python train.py --num_key_value_heads=8 --intermediate_size=2048 --norm="layernorm" --norm_eps=1e-05 --attn_scale=0.125 --bias="all" --tie_word_embeddings=true --init_std_o=0.00439 --init_std_down=0.00439 --decay_fraction=1.0 --decay_shape="linear" --batch_tokens=[32768, 65536, 131072] --max_seq_len=2048 --max_steps=7926
Each number is 128 + 32 x the weight over its row's rms, rounded and kept within 0 to 255. Layers, rows and columns count from 0. Numbers have three digits each. The size before them is the row's rms in percent of the matrix's.

# v: layer 2 attention value, 512x512, rms 0.0358, rows 180-215, columns 384-447
# o: layer 2 attention output (transposed), 512x512, rms 0.0319, rows 180-215, columns 384-447
# q: layer 2 attention query, 512x512, rms 0.0311, rows 192-255, columns 384-447
# k: layer 2 attention key, 512x512, rms 0.0301, rows 192-255, columns 384-447
v180 113:151112168127141161148124155110127163156128109121118156092151111171099092128153146186129176089100088110072137118085115114112138134119111088105104122073186084101100139072102114096103138166083097
o180 094:127125098116091150173144091127120147141099105125152132143154155134144141160151032134122125098102143149128130255145114086116127061122145133136151109137116094101138141121134094157098102140083135
v181 090:131142124148103132109105100133095163104123083129083212120143129124103107118133140153133104100134109146119082119186144115117099147131105144171106035112112131095148044071173162127127102112133099
o181 101:120103128147143132122154117123150155101110130152093087121152144154186166149120082143087133082081109097120136165108054111163132125097157126088129158126146082128135177100110111127120208156132127
v182 104:112107189214166122162095113132110091172138175097147119197165105095191164081108151137155153160096125107173122138146146124118137151133153146090156114131088123101113147168135116125165107125103165
o182 105:129136115105105140005180157076156109080122088157213140101116131135114102111155105090093094136138125093129107051112105173143158090121142101214143146062106137129109113092139112191145138078009136
v183 109:124124149115099133127129124120113162161117125169083102134133147171118100130146147149142201095090135148062127103111139164105141044117145137160084119068179066174056220102143107093126128217127100
o183 104:145117123157145122139116126110156151115091162102087103122129131153146162172127002122127146082098104128149127239123068070132108067124138109129132085113149112088091134122152127150080144126083128
v184 076:141125117154102118110076146113164111134055120134160100130170092194132115128142114166147145144116099129099122110082143149105148114126145132124070134099156093163072124138147123079024092180092106
o184 077:116155100109131173054126104144136151117124097127255157113101142154091106104151043151154135145101123124143128240167128129111096121138093112192120113146130148116138113118121127120155115085001155
v185 071:187141087110087153135058176119112107162101135164082135129100178154133122123107195149146085176168129145137138122197150170068150126109139103188110091082133136117155103132179126173153099092177083
o185 089:132070144152129066151162117068134125115117133136054106134129124155165170172083207107121128086095119115143146063111090110181181138115141129086180148128137068106141160125179125147104178170096108
v186 084:087145103144133081091151069130150119040107101117119121125097126118135108181159112155063083101206148100159092134144048118166136117133139157151145109172093172094172177184115152145169103052147107
o186 098:118130124117165129112102117193118142168167120121183111103145128099111114080121088131170151152109134135135116125098186164107071171126092140106059147156140163173122136142106161052165138118154162
v187 079:139092165136146133137058171107142114221121150155135135136145180208152090159130120163176139184133087127118100096175192134096138156062152124086081067049159117164114117133164166084111156163080103
o187 087:119170082103108176054144103105122131119117098126255129140113145136087107083151111128139118116116139120123130095170141107108103094130127140220127111178135148099148104129134128150150088093000125
v188 086:043095133180173165151135148140125118145196115115116142173115082110176169061099113110044150068122131057122093108112078106146131089105129142058131102129159177064165167146138123111136164112132147
o188 099:159151102132081140048188129157121081137112082118225108140150127119111103110183085057152133158186135167148124105142167142131093107167105156151078119121118157145111116119101125102177109085085118
v189 104:091183143101077157088214088115108149123125130119115137118073193104137131116131144163019076086164136135075153134192121138109145107134136141145120127159123150126139216140153124172123098066118135
o189 109:121073130186169067100096169132106154144151151128126088150144076135147090132103109051157160136100133130143084027088117142175099102111135139084087085154185130119132163145146114093121177139101129
v190 085:126058149167152117202130120155127183107104090135080111136150145143098105154157118057140156093091124143146142140069123136156121157122123140137181165170139097141115183148121077146126175171220162
o190 078:142106129152099100255138096129153107128130158114000127121127104123140146177122153127134139136133112147118123164101105096125145128128141123079169110127123133120104142110152118139104111153255110
v191 100:136100111128152125108121136133126138071149101136137179104132077126065154159134079128116083142167121105215091127110101097139132129160132124113115160188119137107193082190122202135140153110133145
o191 118:125179115092109157127108118194095114172143088124185138144130146107108091086146175168170148184167167141105149126168223161090096199138092145100097155147105176161136115146098125081168092083156170
q192 136:092128133083174148094160178116140117133132094118140145152150062096157126132074106087161181121081098072135089141121115145136136069186161161146181089138113108101137132101108132110142133109102133
k192 133:085128142075187124123141171088111147136075111116098159169117085079154134161094113087131171129085094123131057146108110126139181043175166143126155083106143070124109130122104126108114151122126147
q193 151:212106122158078136129096153152135098116120087156107093130134099118122158100154177136067160105069138137122116111133150112123123124077149145141152104066117136139071117124104095099211091157156108
k193 155:202114104154099148144111160156157119112138098163117114112133089115107125089128169123051163131051151133158067123111160114129129110074143146156139116084125153157089128162110072089191058132151115
q194 152:170122063184095141126243140137147164178151190171144152098139133100092108095118124127045151172100106114110128142112078151157089168109115105097132108125135165149167138141114163109112101129119133
k194 142:166127075197092096141196140177122176145150167178119123082092138091097146124140115109058166165085117117127127177061086171126116154114133098103114090115150135197148127103092156101104122123119143
q195 146:102104135069152111123091158126138133172129164080156138125126104195117147126073128128153111121089141107096149122145118119124106193099077103116123115128178149138146084138164080196129137134136138
k195 148:095108139051118089149101140151137137169095135075152148104121116181142153118107153122132100113099130141114174128145137146105120130122082089136126138128190133167118087136176070201107112133136158
q196 143:048133119176176106101104145111160168109167091195134136137156112128177162134112160112114105120110139188173096124128171135140116104120100131127150137076175134130134135140159104092103180157113152
k196 145:070120103165166125107129119112122152133148134158133127173163102144191180083096148138109103126097112166167064128152172106112153110077081147146148112088155143140145139114175096093120149133101158
q197 140:141116113123081103182127131150123124180079165118128040141102084156110166149187119129121178171119140120177156125119122133133127149086190141122114164082171150122086147145192124114075100209142120
k197 142:135105121092103119160138148140109113164091155146139015109113093145101126140160151122149179174133144111199168135129171139133123141074189123134128189103103130135115155175191123114131112189132126
q198 139:151156118163117135064153122144107123136109187148138134134112120128125159147101102124150162134111150116148158099108108116128129120071116098121111165121101155132140112150125112115113185000136140
k198 135:163158121129114174066150128154143124150116150156158134108123159125112153114114142135145153129153140125126154084159097126109097144071130131145121138106105126135176102138130129096133131031170136
q199 157:137152129085081055129137091124103118156116138190134112109179109113135088110164144099105075164187200096009176128085129159180144193119160106135124188140109121143127109223196146155098110131138127
k199 150:099142110076101047142143113137099130151095149157098129119162107124161084112134183090105078175171190122007150163095162153158196161131166100134119180123099138153143098165150127148090112115112111
q200 126:121155139147078102098151084108081112165153116130103110118138150128143093083227121139129108145214176105093130134173128121099170160171064100074127128143068103184123135138088151116119155096119114
k200 127:084118132118090116107163101101120079131154089124098080074148130145133091082192104138133092133175182095103132084154114172109140146218084117088175131139086122194143172150092162080113139083168170
q201 150:085100198198184124115087056099111137131155173122145169133107081178130132150151166115093160118132170126181136115112101124132126136119116112062116133183098127093104173110084146140150175145130158
k201 133:092070178186174124127116061106104149129164142126143134126093041169125126138133169127119157132139167128168155079096091139163127146117101127067124154196103122073103152135118138113151159146146148
q202 150:184106116071112147140119141113115212086128120116108115060118157078100145172131122095144164142141073078153101125107110076150152111112185162180170136138153155063141164147095172145095141120108140
k202 146:169105141065113142157118146131120166100121133105099133079113152058114158198153150067146182163138115090141100119118085093164201113116189159143144140108131179063140189137081169148103149119108113
q203 152:120135166143163131078117127113126092128092112139125126187190161072084053097074161146099125116139147146169143121140092111117140131055151133124129165137115101102191101141116051138139133128119136
k203 150:123120156107159161107117139152156107146089104135130116186165134084077081105064165177117118135127144114187140121138122127112133146093164121161152172130112105105227091138105068121136117090136141
q204 157:164134151204100115148113118113135138153178107168092130097180134096103105119058152129114071144103120164115134136071188136127149179089175125094191091075143162147046150157157190167112136152110137
k204 164:130130126217092127123094106124125128158170109155091128106189117093112111081058145123152089165116100159138119148090174101152173166066152136088177099113116178143062117141155171205138144123094112
q205 130:130193078083095104160089142137116188171089166105045115122137170125081123122170130146088123116119103122080106120125153151145150175152142114096134096104167137179113117096152187137078131169136095
k205 117:125160073086083075158097114130113127118086137106050071145146154125124142162146102107114094126114118137080152068137148140146123199175093091090121133133126099176125120113113147176093119139168103
q206 136:116140116109140198126143102130062134115111190108135091093154130111130183143080152136102140088128114160094148110106133147113111124158159116093161118082100146119156040142108098131078157106133157
k206 136:124185117098156255161145140152058164108085173110140112035131126143093167117085117156129156082140119159105132174101142188104100115142159115112156114096114124117163059115108086121058151142155176
q207 164:116160126141110092097056115125170184104158183205104160150154108126123151154174142170093110116116178187093152111187089062126131097093201100122124196108189167105177158098116115055136155155133148
k207 152:151145103134092106104063100123180173101157154171118144138146103117114127126141131171093112135115163153091159090226111055126132127107179094152123198110135182094198178100113112072191141122113140
q208 150:110107094173154131122155078115085136159146096142137188186125115118092121144144101110128126155145088117082078130053139123149118159088068137099189107145135129106155082126105142156123136132132125
k208 144:116111062160088098115157062096101137137160118144131158199120104090117145126151105083162157142139091123090102124080142150148148180073073171073167091148102143111134100153135158158125124155149137
q209 159:161104102089065121111143163107154116145129143122173113188156219147158144113164131107183127195135145105155103134138123116119131128073127136126140136110143113147133105210103106112064131168130123
k209 157:151088078102078101122158144131174106123138146133160133187161183146189123117135109129157137187125150099160108141139097072108130089098144140141140121099127149142146105188082104141062136141121134
q210 146:127135082043168140129125112123128143121138161075156067064123119120128183147153174112149132089107153158077131152122131147110104126102074113188121112124179132093093155122146098109099139093119116
k210 130:104111107057163146122156118129137103127140161096167076125141109120150172161167193148151130105104188139043135098162129145126101143104100109158091130151129155099097164110170086118094146083173131
q211 155:120150153137167122110109103167110085086116155195133146066131139075088085128113136127080058082089154190096132139161177067139120125124111147110136150218130127098140133082098129136184113114123135
k211 151:097154153149159144137131137156132114105123138196110177073113139091119105111128198157053057096077159169087121123143153060138149099155131176133104114174164097094154107105093129112130094118100130
q212 138:091090151139133128129101158125130199148135113139101170145112115165055092140095141081168160148094072094089087156097117158148124145141133086130142105132140086087165100102153147118130117140101154
k212 143:100102128126124115099101136120098171120077084139094182177107112139104091171126175107148134166098086143063140105107133129123176153153180024122119114116152135091120104116145128147089134166135139
q213 137:200121101125153114148087144136196141118090073131110134090154157123060096158105084118153118133107092074206104133172127158122125156079125146118114107119151105135097060145154099169135143125115093
k213 130:168109104104105083137089117087179111121086085114092148129153147111107118145112056140166115150143117082216137079196170160116140201076133128103136138105115132139115067139150094223100134098144064
q214 126:112120139121174157111116111129146112073166089143120156082169132108120084132094105088128072133163058102173083161131145166133113120177132150180144082152141050128132165135095151150150087130122128
k214 129:104106180142168140123105102136101123072134126154113191120137139071144131126146128102113078128166108087145084161110173154140190110152152120140129080146159088157064159137112151201114087151133103
q215 164:064117140171210121116178144136095119112175149114135127091117122132081113084209146116068172087133099106149122132126111158118118179132114130162167144151148050136173103091130131152176175094124141
k215 146:052099111179189136134159121139110137118151157122156132096129101131103113049205160125087158073143100085142106174112091188128122169128122123161151113128162050143146106094149154140164178104159146
q216 131:163120127120169113136147158081143119222117182074105151201140122107135139122163176099106178140095128125129111115070123101150163177131139093075160118139096117109167095180151131116152105148151122
k216 134:136093104108191113135164158076136099218094167096059126174137118113140123098157178071126199137123134143146122093115107102149186158121140095121180110186082112064186112146136133137153102138124153
q217 154:095121109148197166132174154134152108090096117117130108112103093143190100102122154127154104136157150142103101131131132118131108139204153183110117073158078177091063119078094123134159158119120140
k217 147:140108110167176157144157135137138106109092117107118111122132082142143126145145126133130101110119132131095075156106125134103090120201155167130123082117114156117071108090098113138163141144137134
q218 160:098153100191124105110149165126104113086147071139132213131173138175090100083138143117048095079183070130129133119157102107112116148084150155136100116097105112152154103141173185131077125119120117
k218 159:106131082214068094127115148131098119119170085150125188149151113179115102087123166140042087121190085082127124100173078091098118189086121172147097096081103116133127116125163182155078108115105101
q219 152:126115082133195118157186152086132184143152171074109132169095120130158149145192066133101180112094159102071101120110115113112133136057079157093152059135164205156112101137203123120076144141142141
k219 157:140128109129152116144184160081154144131138167094131098170091136135161172122185076085123176125117154135027137091124079118171085133072098165126132109124149186130122145127201117119126144140156139
q220 142:093141133129094128102212128093073157132183174143105212172200174122154147125149128159115184076115123065143109100155120153119160130170116141076180092154133091146148129137109125166103158128149157
k220 142:109139107136091131114193100130067170135169112126135180129155154109140141115171103138140158076098106087131115108164150184135126132196107108097183128169104078149145149133118137156105160131183187
q221 141:105165084129157150128143101152141119161179160087151118160096118086178096135131070148049112095086095163084132155093100115151109094147040129105137081196128158094131180094028164117109127075096144
k221 142:138156112118154135112134092128147123196161176100155125163132137080163137125129096157066098115118115180068099157118124111138110070142057111050104078172159177082090218127081173072064115136082126
q222 140:202225148140161131082148072123131204097167133118116151110134099121162131095125133202078086100159145144163107128051080116086163108162140136174142112111140090100054191092121091121100104110116131
k222 136:146221112111158150101151085122121182116178149115145141126135105143129146100134119176152102128161153158178100102084081106094174121109100159170097122127149114081073187079118114135140145101091143
q223 131:072109170176193130105115082128109088118104154169156127179127039140079183118122128103165143089108177150082133159206117156171095148121058124128096146199098137076156158121135120126178155137130135
k223 125:094075185150163141127121092164085118118127168156142152189102051117140149079103156080106145077129170128046131126190149161155136122141087110144103102156121138096134189140131125077119100138157129
q224 136:154119141075068136131091105109121135170082149122129115145096080075150166110146169141144119165145172087091126105127137151124104150209140162150125097107152152165150118098114139133110118151143139
k224 136:185152115086105114120109128094103121154073109094153156102125085090108173142166149111148091139112160093124131152121122154113105105172138163161150114105132121193166115070117117100129130148121153
q225 130:116119103122099102185087126081125202113145158057115106144122100146104148119193091183161151198098154111077110115105140096124176170165116125075192086117174145158148111061131136116097095156110107
k225 132:141106108118104131149105129080143139140172118064106065092125078147117143114199051151156124177099139119150123109133131078149162181165102138101222112175128150156180107075120145100141119131088131
q226 147:126136062092173148143079106132146095090113199085128097178118140105128146129202090135118203107140123092132109124127167099157152110156125168107143095130135154077140170145137131107154178137130127
k226 148:121137073105132157135066099135164108120130188114125080176128103124147117111154080117125198104162086123171122144131173096199130103156123185114152083152126141075141170130131131099157173111125162
q227 137:089142139113119138159115082108107079078111182142111147177185082165060177102112155130119203114046114095149134100145157113153114179086195123090182138113144108087099116178160155160161103201153145
k227 146:089159129132125167172115086131121133085086150143117139148156066170083158072097158127155171079062101141158120114135152137183125173113205143139166154128147097099140098151128174182170100219167180
q228 153:115053167118153106070130111133128079130090086143147082073147092171055117143115114133163106130125163113087163137146124153139116133058140114095100097127095114122204171189105123161113122088130143
k228 148:146049171117136120092138124135134100170114081126140086081108088130068110156119139092134107154145138088063165159159119158112137119074153102115123128103111110121201174203099100112089110054140177
q229 146:115138119169109108091135132121143118105076097090090116157112131108192111144119142116094116066139144116086125123123067174140140193140074113152103140169115145166116119085168131169103162088128128
k229 152:107137113161106113125096151156152127125114104093080135149127102129161123131124134110102116066144176102084127150136078188149149160130083127118106135156110157137099138074163089172106128089126122
q230 149:073154135155146134154127110147120111040116011196112116094121116141119122122146149128107085089117108117146132154104151122113099129137141161200141149113151059112125141086183124103174138122134135
k230 148:093147144180134129127128126183113139061100048198136151112100133126140104110174181176134095091128092117117089160115170105120135141138133163203102136082137084128098142076211136137152108155090114
q231 161:107144057111109127146091124142143117133139129123127121100153124174144118145103102142155085135144114168062165137105112101130143116104125110166104162156185203143072102102118136159125125096106125
k231 155:114128079123099121116092097139163128145155154129154132109155113146180130121119110161175103124144135143041156097094118105141119143091116127161088169122177211144087097129116122153125123099087127
q232 143:085129169115153134113152065105049150135122150087131102155127176059111180096134195153182114103097151155141135113128117079110154122130125133105130205135054168076121164123097114111091152182144158
k232 140:128120171111173187113158078127071139138120121081139108118111148056109168102139150159196138091072118149141137084099100090150122126140122131147127196164100131057164171121102112062069119180168161
q233 164:146141103109101125130161196126112121177104181105151132088191130153203155170116150138104167107077119123120122124071117141129129128059144094130154181170137167121142187160117110130124133135137130
k233 158:141148106094083096152159176105121127187084191105157143112179134145179140153135179136149177119119145153130130128114131166142168107040166096119164143166139173080138176157119114145106136137108133
q234 125:133091106129183108154143173115174131165136135172114167129155148171102055118124115097165108184109102134105104164123136168171113223095114088074115106162163099140104093140159128150119140129114090
k234 123:102087124126161080134145110130194100125094135181071134162139127137137093142108110110117114178108132157091140130094185164179103199153140084039115139155135139139112100146153135159081114113137103
q235 144:111089162137176115155121101110156102156146182142137106127139161153151150136093123124178143165165165099170113135144106104104130134090155153070110137117140111110092176208160076152087150188144131
k235 143:110080155099154136151126095129175087131144165134142081128128131174167141147072115093172145155155142136196133125117093109128134113116155137096133166147120115107116175198131079171084117138132158
q236 138:115097180133198134132118115106114096113163114100107143122135086097184182093144108165186061126092164070121091112207146141134141150216118163145132134155104122117121124097112168154092126155102103
k236 142:114132163115172155096098129111131136150155135119128145121101068089156166079145094111178118114098145016128101134200168139137122166195095161118148130159110143129122120093131176156115138137119100
q237 139:164157091065162161123174100157169115151153165193120142080186107136116144111154107159186130111176097179113173145139107110095128161092100093111105137147147129140103122151175145110121092060123126
k237 142:180122069082184178148185124155175126149120163188113147064228119143123143083106120189123111088175073150105150119140091072108087153117066090114081138118144118127114119152180130125116093079114132
q238 126:127144176174159127098227043128084099114151141063155138187152116144168145074112113180069117098146198148152137108089081099113136140139083151103160141143087167145132147134082112128106167116112152
k238 129:145148180195191141097178118137139120168195116087179124152116111156133122051130116149092126113134139111182131140084088116150125151119103166113126112138098138126151171127063103115130111103099178
q239 155:069122132082106133121103153146135102088179102115128085092119108137096093127136064161085145100189136157132152148190107114136137063170096129084135113140105207193185153119152170118114136062114140
k239 159:085154156080103131124101157151126101112179129131104092093150139109072105142134065169080135091186146139101129152172108111132121064153106145067117110105123184204167179131161149108081096061117134
q240 172:145118120185081104099089088120129091097128157139146128148141114126112168163067122159175150061195141139130137137140116137157093140128146094139150135127143164161187167087102145166194133117125126
k240 166:126119131173096130109075102144143105129142144111107128180145109112117156137049075161143144058166141115118149149109136134176082168129162065132155133154139161169167169101110131152167150141148118
q241 147:196101135115170090121118171132148130136091117125091112103125153138067134127130100116094064153140132089139079128123088131152148129125174153155085051178112119150094142134106116199116100181155138
k241 143:197088141091161059133132167110151132121108092127088110117095127113079124149148123082107069165129132115153095110119077130151176121140175125165098098148134129121122135134068095192090071167109123
q242 145:109158124113094171134106139080148167155137173094095096133083138138130126135139183115044111134093090113107120090078154097106150130185162131092147141095087136158114058119019167136097097183119159
k242 142:103182101124069117141108126087111154146100167054139107108111162173111142138139130106084106133090087140125121092112166106129176153169169156072170131103096101181106061107035209157145138180106163
q243 144:175141160181098117109165113122161201165136116127136149130124092099120132163140132167106114164115110086204084122066104134117141116145165095146161107105110129158080215094086153092146117132140144
k243 142:145141131157111108131165114126132134149143071132155109117137106109132142157118158182142097191109084107240153084093125108123156089130137108183138126171121134165096190072104164111197113120143141
q244 158:129096136115129138147160109137081146087114070156149096095075153168116104193168138106181166131197141152134167130155177123107140123129073136131142150150097116125138087132154103109132179095144088
k244 135:147105115119094135138139112150124135102147084150143113098107165159138086164144138105182149124201159136122126119186185129125113153165086122152142170113104124099162084144141116104124164090178112
q245 139:141146179080045149101174061135046120087169101149132157107184107068132166128113159163168079121156131167106170125119184119128108100194127142172157144110094124107113160171075157141117101114112160
k245 134:135130180098100179145167089153074137078179135150167204103165100129077133102105133160162089123146129150110117169108171127139095104165117134146115125105109122108117176159095157126119109153112165
q246 147:110136133149054092183122089103135075114177119129136131205212084121195103114108101160122098129117194124106138117137144178143095131096102184085157065061144096111058142141156113138137050220121135
k246 146:149142137139099077158126089116123103135164064113127126183165049151159080146073065115128113105081170157131157184138138208117113105141116179108153090103141096138084140121108093146125036181150127
q247 147:112190120020153127095134186109098142219137079071124155165102114154134099156131179149137140138146116132120085130048149082078143098198090103121162087127113115097135148138099106130139099088117143
k247 140:087181110032159109081123167117081147210124102069154134141144159148128116154129168171168111170148109168108109086070136096083128116119093106102159079151119126092127170138123138158160140118095151
q248 146:138121063051095129164131120120129132142125168161141106083120133097133193126137131112070179076074126100157142136171116118149142142074073102162098176173165123138122169116173139108124114157131104
k248 144:130118087056074126149163102148150135129095169142160120109121133099133159161152115098078179064069112102163157144195161113144166160114123100185095183198144146129108147114142142118119121177121090
q249 142:200163079126101112123135125118120131158160157187084147140134138071157077161153159125058068095163140162122118136084124121121164120113033136148099072148138153125113105062143143127163093104159121
k249 129:204139083115089111115149132130122112177203143178093115165144117064172074137118205123096108130154140123140148097127122103133177122135055114154103119135115157122139120074134157124152091111129120
q250 147:101154094106145140150169157116077179130111115054120062114154052136086136075178124164119143109108164122093085113118099190154112140162151134102187134125112172090146117093118125145124133096112159
k250 137:146153094125161138156126173136098174120111097074094099087139047143081140103176120130134155134076118132123066185149081196146078109190142139102190101116127138087132135093090081108110154096118157
q251 140:100149134139171108136149114159115082177088154123163168188077168114124131147133133143111119105080070145125166145125119120152101151098085166104101158174105148095135170086117140119151155126140121
k251 142:102135159130164113131173116168155094183084136144168164200111139081143126134113174183121123104101085162102165119153113114133093143145102151107088146147138137065140167111125116090125143162125132
q252 136:133073157165166156114120156109115129122143050092109099105092114157116085124125120117194124132136139167142091134131149150110091091165093144128099116157169181147136160129125126120139134126100096
k252 133:117097159171124158080105134089130138134171085077082089143105116154137113081149090101170153160138141112148100126158176138107145102139084149071116115141138165143165171138130145126158170101099072
q253 162:114137128140113132101132110123124131084129120095169123188162194113188114132156108136178173067176174120056137104096168175140134061136159165097099088079092111163052139101092112065093188101157103
k253 166:123123100120113100106121072128128085098138085105171135200183193104160122158131054141179155055169163139055132119116183172164107099151137156110102099102090140158077159108084095083119192089162123
q254 143:140160099111093108122081182178142073082164140156129120158082112106115132116079126065028116100083081168153126125129126116140110080127102145146092151083184165125207063088110166127197096071118120
k254 141:143152075145086100098054198166122119086174208143131134200104142101099130109093138060069138107130096153162098149167134087147161127089109159123121111057130170143149054108127182137161102102114095
q255 154:120169086102160138143065077117176101092125128123110135121128118065138138103103090159153090143185142137093112129106136104123113116124141151166148087155117156109100110093214092119126096100139137
k255 151:095188075102162185129083080111126122066135118104112141163102131089164152141093117172140094146186154127072148120106145093082120121154142168173137084156130177122100092110184092135133107111119111
v192 100:058142139148109119128156068141147094079202151114127152176118126138181126163107086125162112063144184132133156132129135113142128098164113161143157123127110086147095144076098119141142157116169144
o192 110:228094102112177145126119183115111161176060154141109096074094095132075114103154176115142194187138108163123118177152104118140138167098120095140086145151133196091143100186148144131138112125098135
v193 079:181133065093108122155139102097138108132132177079108069192115099073112137113110133136150149061046116133044160147131154090170107212078115136129185126086120186101126134160178083127145146134125093
o193 092:077029155172148139105129150136102169080145128175128172107133168179128129116092140150169190156181129094197148125149120153097147139189134077137099123119135126177111081112083125142160106110150159
v194 082:191112141139083121134054139144134106126123128102132112102159140085182141055106125148180149135056133137075080141149121155149158157130109164135125129124117131143117089105137106114185170105125082
o194 090:080134119159140107143177102146133182114130175158143172167111138137090133177156124121112124187169105099174161014113110060133140132110162106121138108175119075121133140145115132151075131114164067
v195 094:086127125061109123147157128136185108189093216142147150154106120114184132122118101150149148118127167138121124129125092100124116064074135107125096107160115117094122153137142137061166135100146108
o195 109:118081144116105134108095158132114168081159039112097082097109172143122131117154170165073087097135105137121139111187130187152156172186122114146134146086131159175137101105138156165035140170111159
v196 087:129077139138127108127127137124107132142174077186119138144157151080132102137123120120192121127095100060125138107145146160149105148171135111132146114132117073183108081127155133166181157104129116
o196 095:068193121134218128140089097151146154113087183071170111154155127135131169159134129147085146158139131166136132139106131107123127113096155160147098143139150169078142165159110087133080162164142090
v197 101:108046086065149163133149139112086138104092137140132148096138136109145133116170106061112165090087124128044110132111142170164139158103094103119068143144178088106149098158144120138112154136144098
o197 114:093179139151105128131101068137215143102193104120126150117118138159124132148138127179161057176183120163183180157169140054092132099123126190135151114119115133118133136094110138103135111106115095
v198 104:135087146082148162149124129136106197218062121137134111067113155145043081176164172128171153174123072092179156125126137099093144126157150103096073113105189125120130118151121179104099161179088121
o198 115:093204133150091127132118131183127071068192088090159097170153115115194154105135109125039053047122161166115087175108132171151112111113139169144178103127131134165131173133136106126125132115142132
v199 096:102096140156134146183160140144095116104102138183147151148158134057131054146090133137227173097171106167171132129105112131107112130086064097149080108112154055128131138116197093086156116097176108
o199 109:127149109110127103130087143116171159162172103074140096127092106185152185142177110115050067165071110134062092150173127114176143124127149148105147167110104216126097156142099181152078157138122099
v200 099:080094133155179174094115142150095145109127144144107182114151119122155188112098131124051120107129128078151118114210108145100121164224068123134122216147110107063206167068093099109137176153132147
o200 111:211200133121113069152128099120149064131133137122135114110125088146122084151106130121221152142156154148103201163075147123144124122064144166112141099129111139143078098193170112151159075053107104
v201 094:170196100198104093073179159131122145171212154120121117157157111134148113128170119177082085096121099132105116133147111158132134130142053106114148141101146107190154133081105156080183148049141124
o201 110:077065179088156163139101133104104125106034123100124119120101136103129156170080139079209136157147148111173150110105145130105089103120166169125096127123122117119123108165177090175108109207129137
v202 094:124174123110138142028096140108156138209097143135175163126121156172092080107060123156108096179181094174137084125140124133113153095151076104080066120097150131130108135132112131090063113060102136
o202 104:075113148097068128171150127128085098086126131092134077139130068118146203146208110094075094084072125101132134069113137122167115116120191179152191157093126085140155167140191123154139149192113146
v203 088:120122078107145186041067127131146142184089097115136092109079104096143142127091153119100102173093115097177142100150170118127129127125108076155114096111113170136116127117156128148210126070092139
o203 102:079176170117104115170186120106082137090135142135151113133197116160118122107149094155107111117123130127077153158093126125163114119149153174132138122130138099116137123102136112135099108180133150
v204 095:159144057096110166126159181125125098111164166132134097116152090083127174112071146126078108141136132152172086142090161116112152147132100104152176124145123130124163132112123106143140129079115148
o204 105:144066171160121085114116109069107145148073081115123142123112119167144099138108085120210154135124115120087188193163117158123100120187118150102067170063099154127085124097139120124142134158131161
v205 100:161155119138092121139175099123152088074179173123110116137145081099177193113141089091122105093082157098152120108103120121159107173137140144139224103170104137093121085150126151189141069138110168
o205 111:183088119136151119112095179112121149178091099178134130108124194139114050122070130169187207150151137130113157168130129151089159120126116087132044168118129136125118105088117084107143140130131132
v206 095:126108074120104137125171139124073165137156093149113105142146153188099060101135115134145180144202094105146182110076151192122137150147097156070114107059086055163061075117124132147102112101135123
o206 104:118208199115177129129101129123153160093108138141128126098113096110144179187110138116123069108111141162093138116160157069137067106101151152192114171206172186074168155122133114098171113168126098
v207 104:171112148134100106102099115144138096109082124204139166143169151157083088104039139141125129116095126147109147129182147116109142103034149120113083127115139126139151080109131123127145061139131107
o207 114:050130082103154127135124141126145132131173106073119091142070160129162179155190086159109096092160112116153122045134117174119131120161099124137159142130150132147126166156115144130053193122143098
v208 104:082145133139103131130165158139143110105196164102121090137095150130154173152195079125137120172222144131154125131087102138119123086168166152164151138128130129120122126164093114145150118132132151
o208 116:241143138127141117115097119113118111166069107155117160135151110081125083090057159128132155112065137111096139124134109149144138174140134098105126127130107138098098110081151119114169104117118137
v209 092:111123122160104140215115097135120147123114153148130090134124191119097083115113165150204165118137144198142130144029143102128135120118156171096124122082118120077117119136169120148094133156120098
o209 098:132098127116130103088123132104151136123171116167112119129132134137140176117158116093024085121102107106112093082216106172139131144130106090136133108111162134142129147109083148107138148077138144
v210 113:103141160094091133089172167114113114151168146104104143110116135134147137107160133096137141171137113070123148124089129117120147137179124112103182177132084084116128091148110130159122144153124173
o210 117:179182138164202119144139094151128131123068121158163121140137115112130083139041119150148130103116182149111138133104119141140115100106149143134094113161158169100094139117141083125192122108146127
v211 087:107073222163140086086134141129145122106114139158157099152084108122105146145123113097188192093175144136175165132135066101123132078101137164130126101152126147084140176077105115131184121133131140
o211 096:136236037080118155155120153164162112159145098139124133120136160141128124084120127142077054130086131124097034098083146137138182148123145063109133135134104120198107087165164178140026145150130109
v212 091:150165131131060117148110146122107170156132134119186049236060125133177131087180145101139161162120103178150136123057149111120103108098133129100107117124096198120091129099114114087149132135145144
o212 098:107146174118154129117177099109109126118103108179062185073173143110099142138087127103113099090148134074117123066134114151111126182152143108161129154180180054110167102089120122171116118160124133
v213 098:090090092168061117158165099146109120108156141150122098120130176175045130155155133158147223091108112150182175140167114120113127143103141119140132132116135057159179146122179121133096106126105125
o213 105:136170146135196134093123132140155154133099081108112153136105134123193086114115144124117013155137103191091072107160114117135072121141074195151073137163110198052098140096100163090171164142145074
v214 094:127088185087096157161140099123076134102052119136138124124132102135130184117218165115111150123079125089126128136053193108136092174158225148080105135134049072205106024174104144156052122228134136
o214 106:131197101156173104102133140173157159153198120140127152125148135127130086140052071130139145117165129132148149121150070133100148134101063112136135130151197133064140139106110109135171192037119087
v215 087:187189154138109113141112150141142147135170126134140103189134081031108119124075139133091102159135112129157105154099125106100137073154138154097098122108110160129105150143108148070139122101138135
o215 096:117064139111142113117107130092091086140047147113132127113112134147129174149103144097152210078123136071065180100148112191146115186128127034123155147101184131165133127122150104204076105149111177